Weights of a small GPT-style language model, trained from scratch on English Wikipedia.
Size: 11 layers, 6 heads of 32, MLP 768 GELU, 8.04M parameters.
Architecture: LayerNorm before each block, untied embeddings.
Each number is 500 + 40 x the weight over its row's rms, rounded and kept within 0 to 999. Layers, rows and columns count from 0. Numbers have three digits each. The size before them is the row's rms in percent of the matrix's.

# layer 7 MLP up, 768x192, rms 0.0638, rows 482-554, columns 0-95
095:501520483530515493579466496440441564500574513540531465506475466543502473518506469482607472483541540564516521490490475480411498489510551474442487470487535414472455421477494468466441547559464488500471468556434491476551515548486459512490538519532481515450533515430496472485483454495532485555
112:473481422501471513482491475506490458521423508459511487452541572580552440562475480454474544514441487579398533494487534483470538474502534509432503451502405513404467506472472457535558502566467485537387518499489475544432474445533527509473575459516482441536532477475539528474466470489450556550
087:403502535453483475454453478507486532489484452547552511516554489463547456495546504495500514438505560469513557441518498481514501509461440453518488495483492499620590470485530467497446516447548461518367490541473484575576406582496596483528533454522433551508549525399573489464484542433493430536
109:511504493494457503530511515519514487488469507504537529484480565563552492542457477557565450427486515461468582487459510450525463547482521545441504533472551416433426508501469490506515461483489498535452487539565479526434543535468471487516543534492377495550503467545537501451547524411542468455
109:430526514507520443545462546429466440486540413512450550504530479482518487545517552491515499510529563518490598443528509484499475614579503564427440530531512490528473500481435467560446425556547527465431484441515503453501458493539522525488509624550491507556446526460452470528569422473517426425
092:521529497497549514508500444487452480596535508459462459467453556456490463490454491448544484504496494499445615430526523462477496562525498494490470549478516508466547464560475537419532543494501568530509449477460497532525424539608499464532550527525461454453498460486530517458490473449514409446
090:478592544482519511497488468510395512526411387450501597500510551483523494486469547490517477466512514494519528433512535550475539485498541554496546496523520513528499506502506518592551544557508433503483510554505467506536536494602481388556506485558519496456493456490437498508543473503527443533
100:511540526537481474497520442441534523503416402450527433468491542468501500447508447599525537490524545520517528503473469540504484478483507564563497517548498459538500536521468507477498498509509417503440530546544462474532519433492485496437482476482492408495522471500509459493478527491502494500
101:517508519537573477525481535492448509480525491475450476541514448507467471500523453416530551429510497503464495500516526511460437516456534567495557461565479455476474437512504479460525537445459444520538503554495514471501516470551483514461503494555510422489578511490489531469480557470541488521
116:471460415506475395537489527545423537501511483494535473457495459568503463535497504419505500486533501445454494457439521470483455523528480489517511515469473500508539513561478456461477523534536486519552453563468440532526485508495465410484463499542478441561558565500485502534483501502462435411
100:469533511557489500587451480497499534522479485536454497465480509557532500453494467557422481566450545583559576509423518485468465498435611496474549431552541534515539478501524503469495491513515481514405533441518505419535498492477524556515459460515470508496500495520505482480521482492506535499
084:559512491411485423517467448459527463558497516494526552471461468470510524523553476495555514482420542520569509472521458447500504480489535550484467513406480502471496468479508459583479477535569475514519551500538463505551542533503516490575400548529440497497483472499501552488516468568464517535
089:472475533476525538475549459488438450511421488529530548500468523478561538466502471544496518575540519585491552419505515482548504581441519494522464508470489451542593556472551490420532556480501454507538408520476445471513503482535536429514492494520489400608590479495497521540520437464599494449
100:508517457503457462525572513480493531507535456523426525497528580456529554458453500425540471503504471574493589530536525468527535503491502557443541422435428508490449559502508481495505412532481564551480505572565564474445466462531470545494508479524512496524530473487489486479441469483488509544
104:538561524473445433516477616447500531597469442443531586463441497480435465563572541482494451538507449479511508476509538516496459476471502520476649488533480538491510447525545472474547443464538477588574529467500500448470526441532530462512468494462534437501507504535495502426508468458530538523
091:365492494522537498475557526505523538477549461484460515500447494538508440531454512447468462450490549527503470505475506510486469528462552520496562498514470403463541470487460522612460563514481449460445512615503450484537455542500457412517543528490506520505505559439428534452473506534513471516
100:499504499527513506527502531450417471566432493474534533478520525480534425559495532527499389504411539474440571534489499487563482573521515475453507466444511509487459480504468473552519480523561542493497532416470424514377427465485489401527500489492464466556470438507531546484532497448465495452
107:488533462506493527508471519542424576488516473481493519487444470541472483515540549390529457558496465520544541538438568419528482549468472459498440494526563545443500556456530524461480515479522524531433515522497488482523441521568540492500559452482394518481489510445569507491508555551471493426
100:467514487548527545462563522464522496551549506477444503414551494509529429459450574505512462408498514575427523516498577478520498556534548476514520497490504485556514480485441508498472440489491525554487487488560487573486486517449460516457461459585550501493566452439500470455491509522492466490
097:459463528536529408457444473470504553523466502453426457456554589525504464462410453487540543474548479532498519452398556603467481523517501559515490495533503516505536475453524492540526508491460454486424490532496447631564450513489575526454511421579471502532528463477482541538500512505503541567
100:489490474421549462509515515519433445562514425439514579495545498496483501523515519376500410495481445508500528500509526499609520516489508509500449525455544504542557453565511488511557512481554484552390476471455450510463486545495497494502553487485447524495537467493458543433525450521581481481
106:420462495499469517604470507495540536552430467500499436544526506490529514511512498483490486532494496580487493568470498477548467491535506524443555485510490544582473467560500486484587494587480533533444477531510483477478467486453502539492446460509478382482507525516502474500422499403512472462
099:436485520527504532540505565534524477465492491447438523456530538534477481535453601486525478514517453542522540458497451461428486468532569562453557489394530506479422463438448491410510515575548492482533546550578468445530520510517497524518475477517506442506531520522518545535446547464491494435
088:530514512525504417587523431556527494472590500512443470494577455505516489484437414594539522473498493509469534567530547471469485491530481522446484522478532443464485522491484437475532529449445381493430444512535470546546545480514508479483528537537483524484521512454567487468492484485541506534
104:454462535528522465537501512396500438451411518486485475493501545465463509612424522498532444566547508541507506443489520515434470548478525429477521514528481561532519473448531409348483526498510530549518456545502546508494465499465536506449559501519444483508530572429471533431510510536516483540
092:495485502502532533465543468475465495498493514516485474533522521431479470524466576537544526541457554539469532538564569508523498469471563487455502525563409421495436499525527551489482442514565519459489424541527464463491500467527466505564482532489458463519459518508505509523566482555511528469
097:540538505425493509551506475526490437554506532501511494430475500482497481488541495518465491485514554469526526512455544552502521551544592606438554434450462524515518484485453483496497506498493478485515484590560477549512415445538505425579476470539506453463505493493501415562411476518502515447
088:536572437433532486499470476452456457496512446528531443541604558430597507518456529558530504487444460522490595491461512497465573562515538452476458504462568536462484499528514505513501491429505470487511461468579520456476483487535518439480539524514465505583462483546573473430548447500543514488
102:482487464546554498547461474453547477556430499499523502505440505523491441515486482501458528459468539450541487528511513475479503458533540510436541412420468470501470492575475446482531555555460571484559466540518388472482528432487557526588553518567542510499493459497464520500446519531523547486
089:501448502525449471450555542492402507557568528539502525488486474519552477482471462484534454436464542456447535478477490491479539420472552488485549508443426424490513407443528554514557513514508496529440544477535485590460509504543545464437499493530483545502507499491519515386527490452565482469
111:473489426539523412503627501523501489493460553524494482543514503526538464558510510567538495521454460460470507496423490471552476569419575555459527496526461529465497511476496450534493505489463505519534482470481480505507431532553496558560487532466454522565494546481529500516512539461571493467
104:469423464489521474508539471410515440545456440514569559576474495497517489491468494488477489525472436446528500519468598460526526497531520480470482515459541429524501459444433499555523482499487463558560475475511469460552457502561563518547551523495466394521494485496529538433507463504541554503
105:511505432443526478505488539498547495480414522426461467465488493531535441444551513483500523457500512485472489494455595463517504597529517564481553517543467490477530550501444440463517509513503550531538489539519552484504451433507530508472467450474542439539515553487509538472554485446540456430
099:476482564530562484512508579474487524513510430495543451536494502518509467456531498438377554465478543517477514480453458482526438471499476516492496496546514469515472461531451368516504501552506505510494540523527543527522547540553446466463452499544492520536537474525527513524455516441530491440
103:462485477482497518505399502482523502500437476509549555428484479508484468513525501487449485555481484484477521504491508536491499461399478534487509418607458540545540460519495481482549518484558523541443519558474499516528460444557547580507546469472424499479487516506508470482399551479583477453
109:522467550497557491516478499533476499445434488499566442496553462517492413474507532540464413482493483491484515470499526475437510461439446538556520467461456524469448432481563474471590400465548541559539491532519474472460452454498533489509422432564473463469530522533495445530527462479518448487
104:500518507454496510477437537498487492470503508477482524534506552533496447585545520497566460451407517551492522410467501487485462540434505581477524501524508533530508442497467480475457493573505523510481455520561510579487484499482483483505503467481477520530556539434500503442592488496605502509
089:538408453514503487497525573481405492505540447430538445555532517465515475477525490492545452481494525478465545435440485452632515497489475400520452558451497491572485448493464471479466474513498526498487548478444461498487499526415457473483569488540469522512496507571471502466546497463496439540
102:528550530498536468543464497461499492513480363522507520456425543485529514479490554502510527511517543477568554551487583486529501548536445532511521460484467501595549465548483470418464483530588514510552504550507505561560512513449408480537526553518512460488450464514508513479486484508483494487
089:480537568418516491470570459523399498515472451486530537443541532496500443582474507480474426530469525474562472483491584539550514550549525500444509555500515499464502495529472472503452493428522386429556454481513455523473445523550422460507462514529488540544527488520493526480512490528549527461
089:477483506491481466514586509451518571438523503497511456513477480417537488517514497544467479600445529490449568552506501481543524561457565449454425524530429530538594494501445465496526585461584464552458523498458476494502475509509619438500541487519473470580464469504511432419505456511494481516
087:520458467484453510474511483475547518469426498479447474477507517564472510428484497506472518524489598534550530511477438529484468459463430464520553503533476441480433492489505468518485496527589479459479535438575465528484473454517493565474484488490475437494466556562492546473470532443439486525
098:501461498486545537468513558480506468465450504438444496457485522514494509489433496512489465527499534495539598446512539462424470522452468504443503532495410487422457526471514517561506412559545501484508525543585556427496472435525481461511487462534509422518493552438472488467436513487510461490
104:599442418487564467468453535500461494503461522475452448433484545506503492502467449519506467542464466480440538460407478461553493508469527476493430474530472446512482509547499498433506520522503551534506438547473457473460482497587515550448537521491484456529515465459571528443542565439512523459
097:440509515483528495521503562495449536527477456531517471502458497429553439465501543419465428460446474470541553498488500498545540527483515447462474507487443513520353487543442460490513513588478514480550490531503522441456514535549500463456460539548469484546526494472573554526464488516480400549
095:462500499523429501551521454488478535516573459531449525472531544474577453587509526450494481464509474593459545529523583465541562555532538483493468488500460517445549523512486469485538488476546446541532483523557424510527525557488488492581489487503494526516519456527509463438471515424462490435
110:507539485477507469562466440498505482488539523536552464474491501560475453424508457529566524498448515558494501514416499438471536511464525513495496475486502457546526383490510545499549480536537496499550513545525515471539485477543554488510534461588513549518462478523507555447541513484470468516
109:519449587499580496574514499502500529514461531456553515502515566538529532530516492379469490541485558560488470477400538494569411491496473495511546428485527498553495494546487466494491448534424546538439503526497528508480458486487478466545530540454447432499470512565521538517539528418507506526
104:552484496477513454570475505452448449548427467490490440546490527511486499498532425491550465531507416467496505489470530468454559527476496464480558486507491481537540503536391438465502461482491504492491509508472521468499528520457509504508495522493498520464563514504588538435459484466565418499
096:432426532516587465477433491498487532509486496531585539434541507525527424577463576510432423548465472524507491477512563428469529524480515511483539511539529490469477471484514475540480552484461481523565526483483517449516520515553526479444531507552500500523456487499561447490432548492480525458
089:522461523553575530469580495519498421533499394456514501507541522537543548429512473484552530520538513553511493433454460492432485556540522511553458558474467587511494522435450494478511520462527475524425507473531462526560538467432546479487606464476467493486532477501418529484539529494526457471
088:475545501520454507535500459532444467534530546531503463530568555557607453590492523470498460527472585577486515555529577494439554484503440546496495438519533451522531485549543509472511479452521484501470493523528510487474469527476546439543555488524462498544564447511491570534530519537525461445
109:562498521488536465451483569504436480569548433469502478473540513479520500570541462530494522477492453480437496483460529514473546503562508461480591478559467503501601513479437426456531423508516470538457501470543472509484575488488457521496567450460476535581521516505506493541520438508551448403
106:547475495506448499553521480458475445539483473503566510433514505473470493481488469504526396534506550429524537413489471511438526479482518492483520437500543538541514500527425453501444486522523469504457539512484510414538454480478511503403488438511496429550541483574524403450493478536526497456
105:462576561583524501564467483486503476488412500527425516489495536546511462553486526421522426525481439436512533504506513487484482616455498560437530480469522466510514487553475548501484477461550513548473474574480458505522498514438527524546476425559478448478507564484563518451527468436498402496
094:459520491447481456547481525516503496526576407473565563485493523455477457518499477488547506515423573524491506545493469450485516526474526481487484480456467433453487489419541475511433500544484432508484482586482468530459477521530521422503490490495459436493542444488488467399586503491573509531
091:500564532523463517508501468427497465539439476519536527502493533510489497540493464481526462516536493451505531449498543386518534511464572439534514550484526424517479460576466470520515530434572573523546435511436448519526477528500564473474428561502456430530487482488465456515549504513474494454
081:437468454509468554438550475465430438554513453535556548525485533460499532537560517485499494452490421488501544477461526568589508542516498523512484533508493507545559541495528413533494495504430495536479464457454467520513539480440504532485532440519421529511572498558489565512492500541547378528
116:520535562533512499535502546463486526511441469511498509425490495468530476532463490509510476536497520541519537540467559441474408512426518513467523469514458441500537515513489457540606416502596482549570480485440479496481501463520543520544487541544520488573540578447442453451509415441502550471
095:531527567484474496482453584463454450466547463423461540494547446519488470497495495496520511482425549521494498467449478540493555560458501543454512508480514554459469573477448513536436539493507510495499562460474489541503480487472502486456518487582421497592445415500502486453551484510562484543
102:465513458543529460478609605463548474538494458489485499457446599518487466515511494466528579478474507551478584558537568517479488524491506575498542405518487526451476575441510478493501471524507561480503448497507419434539492477515450527535518461478518494492488470512464483502525462444517492516
109:464544533512501469497503461428527539489456508507474499414455580498530481479510451452485431523465449538486515454426569498498534463508573499479572435537503479496516527523487441498516422466458561458517462512487527570509476460554561470511515569541543429529492455506546555463488526507543580462
101:457477486554518508509483456430497465582524522495497505480544530488504560480504472495482493524485486539430541538439513401474519529462566564538568453440504462546441501482487567420452483521554525480498456553495447493530460533496484522496550415524504472529499506551473531481442546458497440521
111:501460428580486508549460480436430510464456503522421580503458518466494471500489481462479445505442497484542477418433504484443447517538490568548499456465495505469540449444495425508502560561433513516506508577552490484436533446530527497510537514530447454528586476485479564503513539472523462483
108:464471484458540422579515548454553450531439518527511483416527523511497455480558471534452553581464556469465530508464481484432514454499536510484477448489557570580503470484480457431554499503530563468604472486495477515558419436486507485503497500530489464520500501487503499485493612479507450468
105:560495491476510440562570487439458514577531450492479496513569521447506423518491472541549489586411506532498531587534466468527477543523506532488502509527537493561527494454508505541508513554584489586546532473541510481437484518497553546493557466522399474520441466517472443439466467520500487460
105:483418497480549514507541540515529545472461568465453499515420507480486515532553477506468462523517480534508522526509541498393508485494529548494496456448476513525483465544434458399510511545533553505563482579524496543527521456452491495561530535497485483582484606484512477493478588466558470403
104:530491551469468439500579558456489536464497529473475515555534492536511488548430561527504470504483559533488512506490496463447490568515499504520494469549475490560455431499448464508480468438579476541495542546524466526425477451469497486489485489568510509486479499548456529420539489422484481491
096:509570453523540488545439479427451466533461494470500495477475541469531434517499462501533481513429452478511528555488514465472530539562506464476514561568538409548501485541484496450581443504507530558434409492443552487509470547583510438530511466518440527455489460457453445472519501527538463484
085:473521601472522480517531505548453539535543534509521478549457486501495456481442458542562505450442528534456492437480489471416511508503534550526494515390476446541475531528510507453483567468535417544467487444499486510546485501519500458531527455516500511485533545483493448468546481490484454460
112:517489521536490529501508511478454528494487497470563549440517500490494374436553557443487530534472560483505566481414513525524492491455462557511535415519464538498498454491460494491513510510571505532525503518480460544563475481509511508541478450479418561526487411497528468444393505477544501494
101:530490545386497472443513551439448491525527474452439555514553559484589528498557473506505500496477456463534596486452518487513503497479469511518478502491581514501486439466488500553555485604536487581456426485469547573519479450522433486512521491489480516575417424456478498397574469479528480513
119:496470513477473530521530509483553537498409468472557533453460549558498508436527453513461507472494463489434486480488529477574501503504491500460535437545479455451471513519537471530507511601550493594564533484456496523485438437471529546515564534476495451503471509493461521412510440487546482492
# layer 7 MLP down (transposed), 768x192, rms 0.0595, rows 482-553, columns 0-95
095:542539442491500497484580513520483513508409505425454509528493469504460509530607554499453472500507526529455512521563450562575522507475443447549514482536439531527528547588497476492476516457435508467523452411470506540491547506501535528530478465383598465575508559498491515498487574426535573499
115:518498451524510476541473561465557545450492485484435463465506529454522554468509420506458422437476531457599466531486532447450400488519439469486502487535496519524524497534527516526464437452481524489455543529561490484543514526497467465497497479429554596516539497507557549525552524544493433486
082:586547537487514486490545542467513438544501519514430517495465516536472528528490476467552479544442436518459451569503468524521523498506533568469488520519504493487449492553447521521606544499457511488591481522509539498506514497582450491537491510515579361467468480570414476505510468561504550440
107:522541496447476503494489462556499473595465494507483488459517521443555499479438535477494552469494475527528509443464522559541481518380458530508513527562535481481537462498547544569462488492464463503523439477540507492495488568429489549509586420512580606526515440534516492500557476536488513502
111:513462504405523533441486499495500476491458524435582505502529448474511478535513535452508558547532457520499467558443441500519492487502496493525549509469539500496478509505528464539565535582544521508543483535518515559494431530465517432453464429483494552520406476459506516488540483494547510611
092:500505511510486525598495505493530471427594474517492515517489465503384513483597550454407576467572518563492461483407480565553523424423422541459493478506497504555523505484564545528485455529496432461509484478490554518465552462480504487543454526523475507451562486471445527518515464512452536553
086:445464430500529452526481524513608552511541494495498425419484490528502500537553484551450532458485429545477487526454462437503461565498444441569470448495479509503488500505490503496509472465513555516482535455524505492464464521430520526455526525476492495519536477510555484558495494469490485533
091:450521543479505521410465535561455497610479456488506502515497448509514548465477573462516500452453444494472500435526505492493498561496511475456574568475490514475454518440446537523514500518547521548515512517485494523473579564493502550536537424505422534448412449491474525499504503529517515489
104:441481485404559497485522431517551486540480466508480566522491458513483485505523439476575502460497533478491578518474456457546500499479513484501511476484501498559537376469428556475460549452483485458486431498535448540452410523455571529520564527491545524585511525524471560520520486524469494449
129:479476513470486443570410530486543478544474527482456482472490483546479479527495559525533454470595545494470457496551453495535477542470463438515523512526497419531572434504544568446479414495530493487482486425605546467505533523496473539530557536494512505521524573562495531545482488490520488399
094:479562486527517434476516478512468390521497444413530519490518446501493478527531511455517474553484491460478440472507445550577554538514466517534437504469533519484483483530476576530495490509514493485513540533537491504482475500425473522496583462450474453516466492496524480500435570487501479435
080:488530484608560520539561481491442502484478458502542421526581500442541485481477519518487448467560508494460483495445430559537546481527511499557523549562500496514572528523476441482500488493429398475408484516470426536378525460460495484466560495509532496505513502490498479431533580445543539456
088:462477540529469393524519509498594533473565446517529520419498464504443525506523538551501501425481490489566528586439503522447532558522413490482494483606450555489442490525494500510512576484550487521473500468501542482517528517443502512528536516467463563471526510526482484529476494570457512482
092:568477537516478559500429503468526454479568543545614495445488540543474485482489569493502527479448470509448423479454516471513575470524515509520463510504575485492438490450538474629529453480506434503563446473503498496555538534478508424483481522481507477491513442520511516507550451449506481513
107:484439443527552445425492529519486529398480498441449506530474587521487474504464481531511562525554474552535471531468480556516438472504492485501512545496457465423491533531553539472499460428398569546558531501502541490462575490467455523439539477620547479536544517516506528512576487514465464441
085:630464504517537562491499456463443490473464527487534428522519432538504525499422493608472555528538532545522506555495447526536513489535495432468513525491518443488483501551524494551538439450530547585463485407568513534502455438497532418486457530510573423422511490567537521507508540520483516493
109:500532540487532486469468558471548557514563515437455469450507476487438540521457536511504551456483494512524478506491447439477468516511450481485562441597481508531529561453559522498504570504536531449491542566512441512470506462453567464534473487498485545462504469501456507488564477495498487494
094:486480529487490498508467467448544529541491527507547499542453489457536489459495447522469531461489538502413475458515483573504472430536528578432472587458481490559521411455498501533558567577566495477530489526520523492602510481511497496527551481517556531502375420484469501505428463423533522538
100:525464488536500511534522522513441461520452499440544519474461543487495506517522381509485520548528450479511515498508455457549506493534462533536497628471479499444519551461545525463523525448457464463488507484446521498468482500538562423545539485455460496512432547558524583503514503466497518525
094:583549491415532515490476482507435455518513465483537546565542438490454475502560566494480539571460469504445532475503474520457525536476476491456507498470475505530474509564556483476512512539510509526507491448460496508434539498578482535483496509507507524484466437553475512438488497406591524498
083:451534568450483555486482486470493496476489511458434531450457520480498481500448510538457552468461535478495528507510512473421510475532513442457442559482529489526581606435560515498453489501472491477602454522454470557526565519530553415521498468557477491496459487480434516530491469566533502544
107:493526457439491511458585504500382583552496486497480454472560500550569507473422459484539493517531479505533454561479471559521508509478472513475465482502564451534479549475513570546463461489544527516520498494482471554493500495436522444423470517520422516542467528542488457514527577510486504474
102:505524434476551510497491530527499488575456499515535488569532500524482409491560493537533549486528495436438504505557498481459511494431470461505519536532540523543498376558524435475478468494478510505490496470488559489451434533484528471513474545482483504509406472474481434518537479488533499565
089:472513477497505576461452547482480494535414469579520544537526463502502521523549644441451497517544508506517518415486507516532552443507495428560481528527497463460482460496515494520461464520534560512555544543528441502491471482468492540508459448521457500491439552545487479515495517491474425500
100:543537529449462549519561527465530539446461556605564529477440481464462482480489503474488596447549491530444498444446522521440522486476444467526519410486541505555551516542497443499436495517466505455542504536534505442558463514540575552506505521483509518521517500454505520460554489515475451492
091:469483505547455526479521555556504480484493554509561536461503561543458510514547479483468467516458521490525460481419559501517498536427449584487527489417477487454493479455512524491447516551558407515488525460460440496506524520423437457465518480537527468466531495388507517511444504422497431543
088:541478496506472441504559502489495452461492452476533473567551501431495466500453484457498486491515461513468546482510461432499473444469483382562465640511487492534484476447526466500479479514449514545529462445479479502472499489478554463492517534505450516484548533481462577514589547461565464552
091:476389501537486470527552470538539517557491535444576556522408474520440503483533446481481460468507550491498461467532514490517501543483551489563515416524433508549566468499471527506550493597477565501521483460496470561519503559478468546510520473445500514469510465452429465540459547544499483490
102:460539504480519540472470539509462563456530544485453455515520476496461536487508513511506462469518490524496486582462499589480501572447427476456463553530547521487485479474479516490521520542535440496468474478482579516492522519518520465467433497486500537465485446560453530536566513479459469511
090:493574492530546520527501511476550444502441437509462486510498506482485566552477572507522516573465553460560555514456506468499500575488398545470446493503553567508503514463535474490486482449466461502569452550458591426485513488458442496552517503485482417457487509535507533509517476490427523502
119:521494579532601498494500531493523464552548548622448525498452533447456517492475459537498531490538479512399546510506496458506434488541429516454537512558495480461522533460537483522547495524464477505459535452469532466440536471511546472520552504502521548489493496495494438493492449514472492489
114:418441522500572478480540426455521531468461498532464516579440485477479499460496594518458463548504513476515449488531568510511520545473567504537550424446475464540482448557519475470511450439490502536516571447523464445504540557481389564541526478436487487479521469433481517502538512530467479557
105:495511487477538557507555463568467541509514497585537510481453477503456481537451541469478536451522482515470426543552504537422484467581541492430492531527478530583546486542542504532440507525546433495454531507476467463485536512529509433483463532539468532595466463533424513523495525498501537518
101:533478522463508500470537474545498486497480517479501389429523502536536472532479466531526500504528521483486408599539507443448479508482543493495461518501542515423527525546506494418587485468480499556485535461528506444424466538475543516502467545462560481479495522561469513469483522516470462527
104:498530481536469531530543422564484516514493541402517510505471489538486584470447523425525422491478461513517499457527521552534512463490534489482463508395525514520505486524529519500494502484472510405546508462507526550506503516493468490558456536527490513577522524460475513434453512583516522476
106:524498463472459501445460408445443538494524451514502558543525434488421455498465515451446543529437493510540509535503520503521526483507537566503441485528467545585520494493510522483462486471441478458490472477501480446537595528548545487418487503449479490496514508508562522453555457450514503566
102:519520533491563445483554486492450573594513510551483539526531570487496491546486481552453476461488485472503509529494521567536521481528457466457467451482528529451493493520564508568472479526510460499414514495555542498437484493496558567500511547503385467463488495537455482593528504421506539502
086:563563496439509499539510531532567494499444549482388521440497547578446471524457478466472548471531523518438494517597483491474485458501519572476530512544520510456473565530517538464513528497531483468540490558504548521429448495552554462517443471429561456447543522447519504478443485508550529477
101:506464475537504541569481498486495541473455455516457532460493527470559492518507497533505521396533425530565518476515494425450566432508574536540493545549479487407457529458508494501476488494550531470518452467544442399531513478517538482533476520520460448486526500559453531540538470534529475522
090:553491474509474464537495562486621494536574494470492519479500467505532495459521510528526497463593389498514457428531445502450435457439535500560525537479469512502589483428501527503498495571554515543495473537552550525514484400505497470518543521464463520452535451478457556550488505438440471519
090:533556546503462453465403527530470532583450520533502463435482482561419538444520539472544542446575459477549456484449467467482596481567468476538550452499574503425421524533527521457460426519504551428535526529485474531488505548547429423502495519468531457455572491594552522531521465459467536431
083:463516496526470513507523452464443438555537534464508567483454524492485473506530482511523461463440508435498481546541558481475560577473528506481501585483533503544542563489547510507532505517471524531531501518468504529574543578504561474508487480465515539510518488464462437554435479560584510457
102:478496491528442389534548472518505492479456466517481494532469520485447424541629466488545488449581461509504447540514470461548530472508465503527528461467503514582523481511487471493494593457438519492587472538475453513572482549551520502420486482508501508518506447449452511515581489469494575537
097:525458519471496488467447485468514482567479558460472485431484527594609548468521490480511497463431476565527502448482533517494475554526490470492507613510514485507532494576591467517509493541511403494513466523464439482547443451499473523473428548488463430434464484530552476477509433511458559537
100:531436500496508525530488433492543535481436551457450467478519446551536498567528501500510486521537466533536548520527477460481503513481478522488530457532518532511583508443546501500489500469542490534484485450533469515475522436518572505571520441554455513469515539557483472481567533555461553440
090:498529450461589508448476459476449549514439508501499497570519506508452511440499479545509515527549512455518545464527421469465476530438486538505540507488570496535455450513490475548451447446463517431490503487538529518496475525522505557445500489516481435549468548480507589435569517561528453536
108:463488484499554523456535459487483563474450502549545440583508552517477428500441552564525521526459526518489558539505540522457517459491493544471537490505470501487506495465495484503368511504445417433503538485538468551521441508549505485577438507555390527569534569547509474494563489504504481457
100:490465523516479524520509457493462554488487508528532507550469534472514495502501470489535512521510526515536465496514457475471521477573526509506476516462454444386483438521499469490459421482435513460554433532586529511480434605516516467471546577465566612521547558536489474496501468490515540470
098:479482482510527471490481505499536496515441547505474559526469536485536518492461572477509520433473605500473562445503477450510566544619483508478433449540494553466533488537482512479500460510560545525574556592484487488512452425506539440555455451536473495524520536544511474539456451508444487489
096:512488499487467511556511449477505510503489524463477469493562401466497533502526466486571518490516538461510603462465430583443548442457512584550461427442470515557585465526411519498518476473549486474495493433523576438506482554491467537494474511435454549557540532479577478469454465488506456508
084:537534534448536418540444493553529567489480561496526504419490474434491512579473492474491489485441500507475509550545597461577493420506459567480464517532469469530529541577522522547516441501477499425456607471492483479474494564542482485476452529542567437487464575499530418415479510511497580508
084:523496478522633486501476472530520513555483463474538549485495435493520512454489524498534493470531441512522525465461464542437414536550519474568545611459444525501439517463506430488475478505470466573517427451525527580557485498542423550492498507553501556459483516485502515424536471509480468515
106:508469488431476476505515474509497574492518497532571500575431490452510462507431472511466495523503503520532576458506541466502490572489535466453467589437531567499496455530570494528470596456482503449481471531504484503551473466536537495520446496569441501500478533484466477494527473533510563575
101:490454538522524521469499483524500488469501603460606512502602461503498508481482448541437487486510511565548585494476531529468488496489475546517440453542532517559521429466427527506491495530526527484540520432542560433598488450513430524496488492433448483584471511482525515511445508517490494440
110:451510485473574488566463439466567466529510535469436506509472459545546553533572453497549476499471475525490462440513471489481514495454538531507432487496510469544457547556508539499478541398556508477498575550416476476555491457494474468526554540562486491542530480537526479508466421497508550483
095:479467448549509522443494481514502427539425452537513463514517471529554534485556549523551462451466467473525471461475496544510507515510490455524504511517546537505431490488459478511595500545543533559442471502508494455503536528444473527487472574552433503506432481601493510545499579484482511449
101:484441521521492515514524574541519554456476458481479512452492424508493510469456498529494500459513460528437465496494520584527503523477600517524380422500560474510530517474549514449439551520562439585525538539399526533466513421480482526500501514529513507432514479491499546512496534444491446556
074:516580518422568462535446476555576552458501546481484512437483508582452419533450478520553570537529535548450512540525505481477487477500544476455550502450511507484455488548524553527556509522508468539535487488520531559464385433544537489475497462559542509459498544477539424456500502508492536526
127:546487540500441492534528494452537567472448506511540541527470470389507422459491507565503463502524502555515528489514491466509555510465435459575567499560551534456542532532463483464520503449468513575469511504550438480461463520590538511437431550503519530534465490578479494418572496508524404586
097:443422421509478541539547435554500574487451489534554508512501523425516495526477508483465466447545478507472580491472566472466526462557518486524432489493443508522512447496456468500623483529566475476536478544456460452522520470596532503525502500366530474426569545459485497494481555553525495500
095:523567530522518492529464469487463434492523517524511533510525488499596509568497450556466497464564505522504552490469479482501529447457511523517439456537495485570526526420553451521435505502493467542476464427534530532428481492484522521505505525511485551493501426541481477461549479479474438480
110:459472525445507532499506515470478548469502490592586469593521507516493533509503498479533477470476474544477479619431521568489623461519497559510473427501456467541504483539518538437470494516480512421477479535480421464522520454460510542566544437521521548453438545492515502536532440496487452511
103:458445552515498518467517466463555506491441429498549540456512477544529468547453444487429560555548466543478499510574486504534447493542510507451510457535570545538478554571530477520499495430471507493487528484453463456466432490516503514518495393464517521496486483487555507445462448501388508507
120:494480551546517515438446505482454543470486531445444447530492535476502540560520481554513469456519501489528543443511452524540549498447581472538471409459513557492496455515495437543506566514515501554452451482485486510458529529540564456526607457421491479552522475505447565484549508507545525466
113:462499510502474406522538543478494456518475582473433494502423543526585511492472473494520525560552482495454448450543544462560498541527495531502522483422522484508519529424589517475540506542495479497476504529506467547490466528416519470512549452557543455480492480479501553512519473534466539526
098:464555461526527605417521528516473543486457499505485521569477518515500540494558536447476494437494513470517590441451602468475548452469452492540517565456489542497455513448528428524436466451455472389486452542471481479532511511552492422552485469543575563507481503527573538531522530464489513487
103:474458480426476462526451489561461470517510398422418440502472522457478443502438511468446527433472472553497508500518548506524420590502480530507472483431535554493448550511535528517516495516510508464458519446529507551513447589453576422508506465543445476451471470463504535472467460466519462521
102:516477605547482526583442540471443506543474459507482553479429515503430495546583509548478493511480437507486487478494517519466481527504483524512489565581442509549422578454511443545524508498506522492541491474403443461454445518525489377561563469477463505472559538511531519588503526463482474492
094:485513547519526539426514544511523471512475525529444499496454473521451466462498562458477490534628602454550476462537566494545477524438532529540563424506441502481425470490467441523406499486546507477561570571531445507458495448436528555524463498512509512564554451468479551498530525427451497524
086:500495488549470508525536558489494467489482460502492487477501523500492530501560551437475469545592490477514526508503455453547511493535491486543486563595494455444568482461466450575517444514458549429494520483475487525468461501491555502470447461466528491505469457537454539516497478495560549508
114:504441530442480493487500433522448553426458529474548515532480495549484479451538502545446593552473455550496517486548532527530558460449519516541476420495492604473515494435520495581472558565485566504567460512544452526511460535502442553492522484462448478476525546514463511497477482519485466475
091:489566503551531534496464510518435485518533493472486475514468474537510466521533480497503515470514475491458469455581548500538486605481500466519480663465484561531572476502491520508492531486484498503486443514476488523454544610482460469498501440524496558478475440470477477510486474513484552520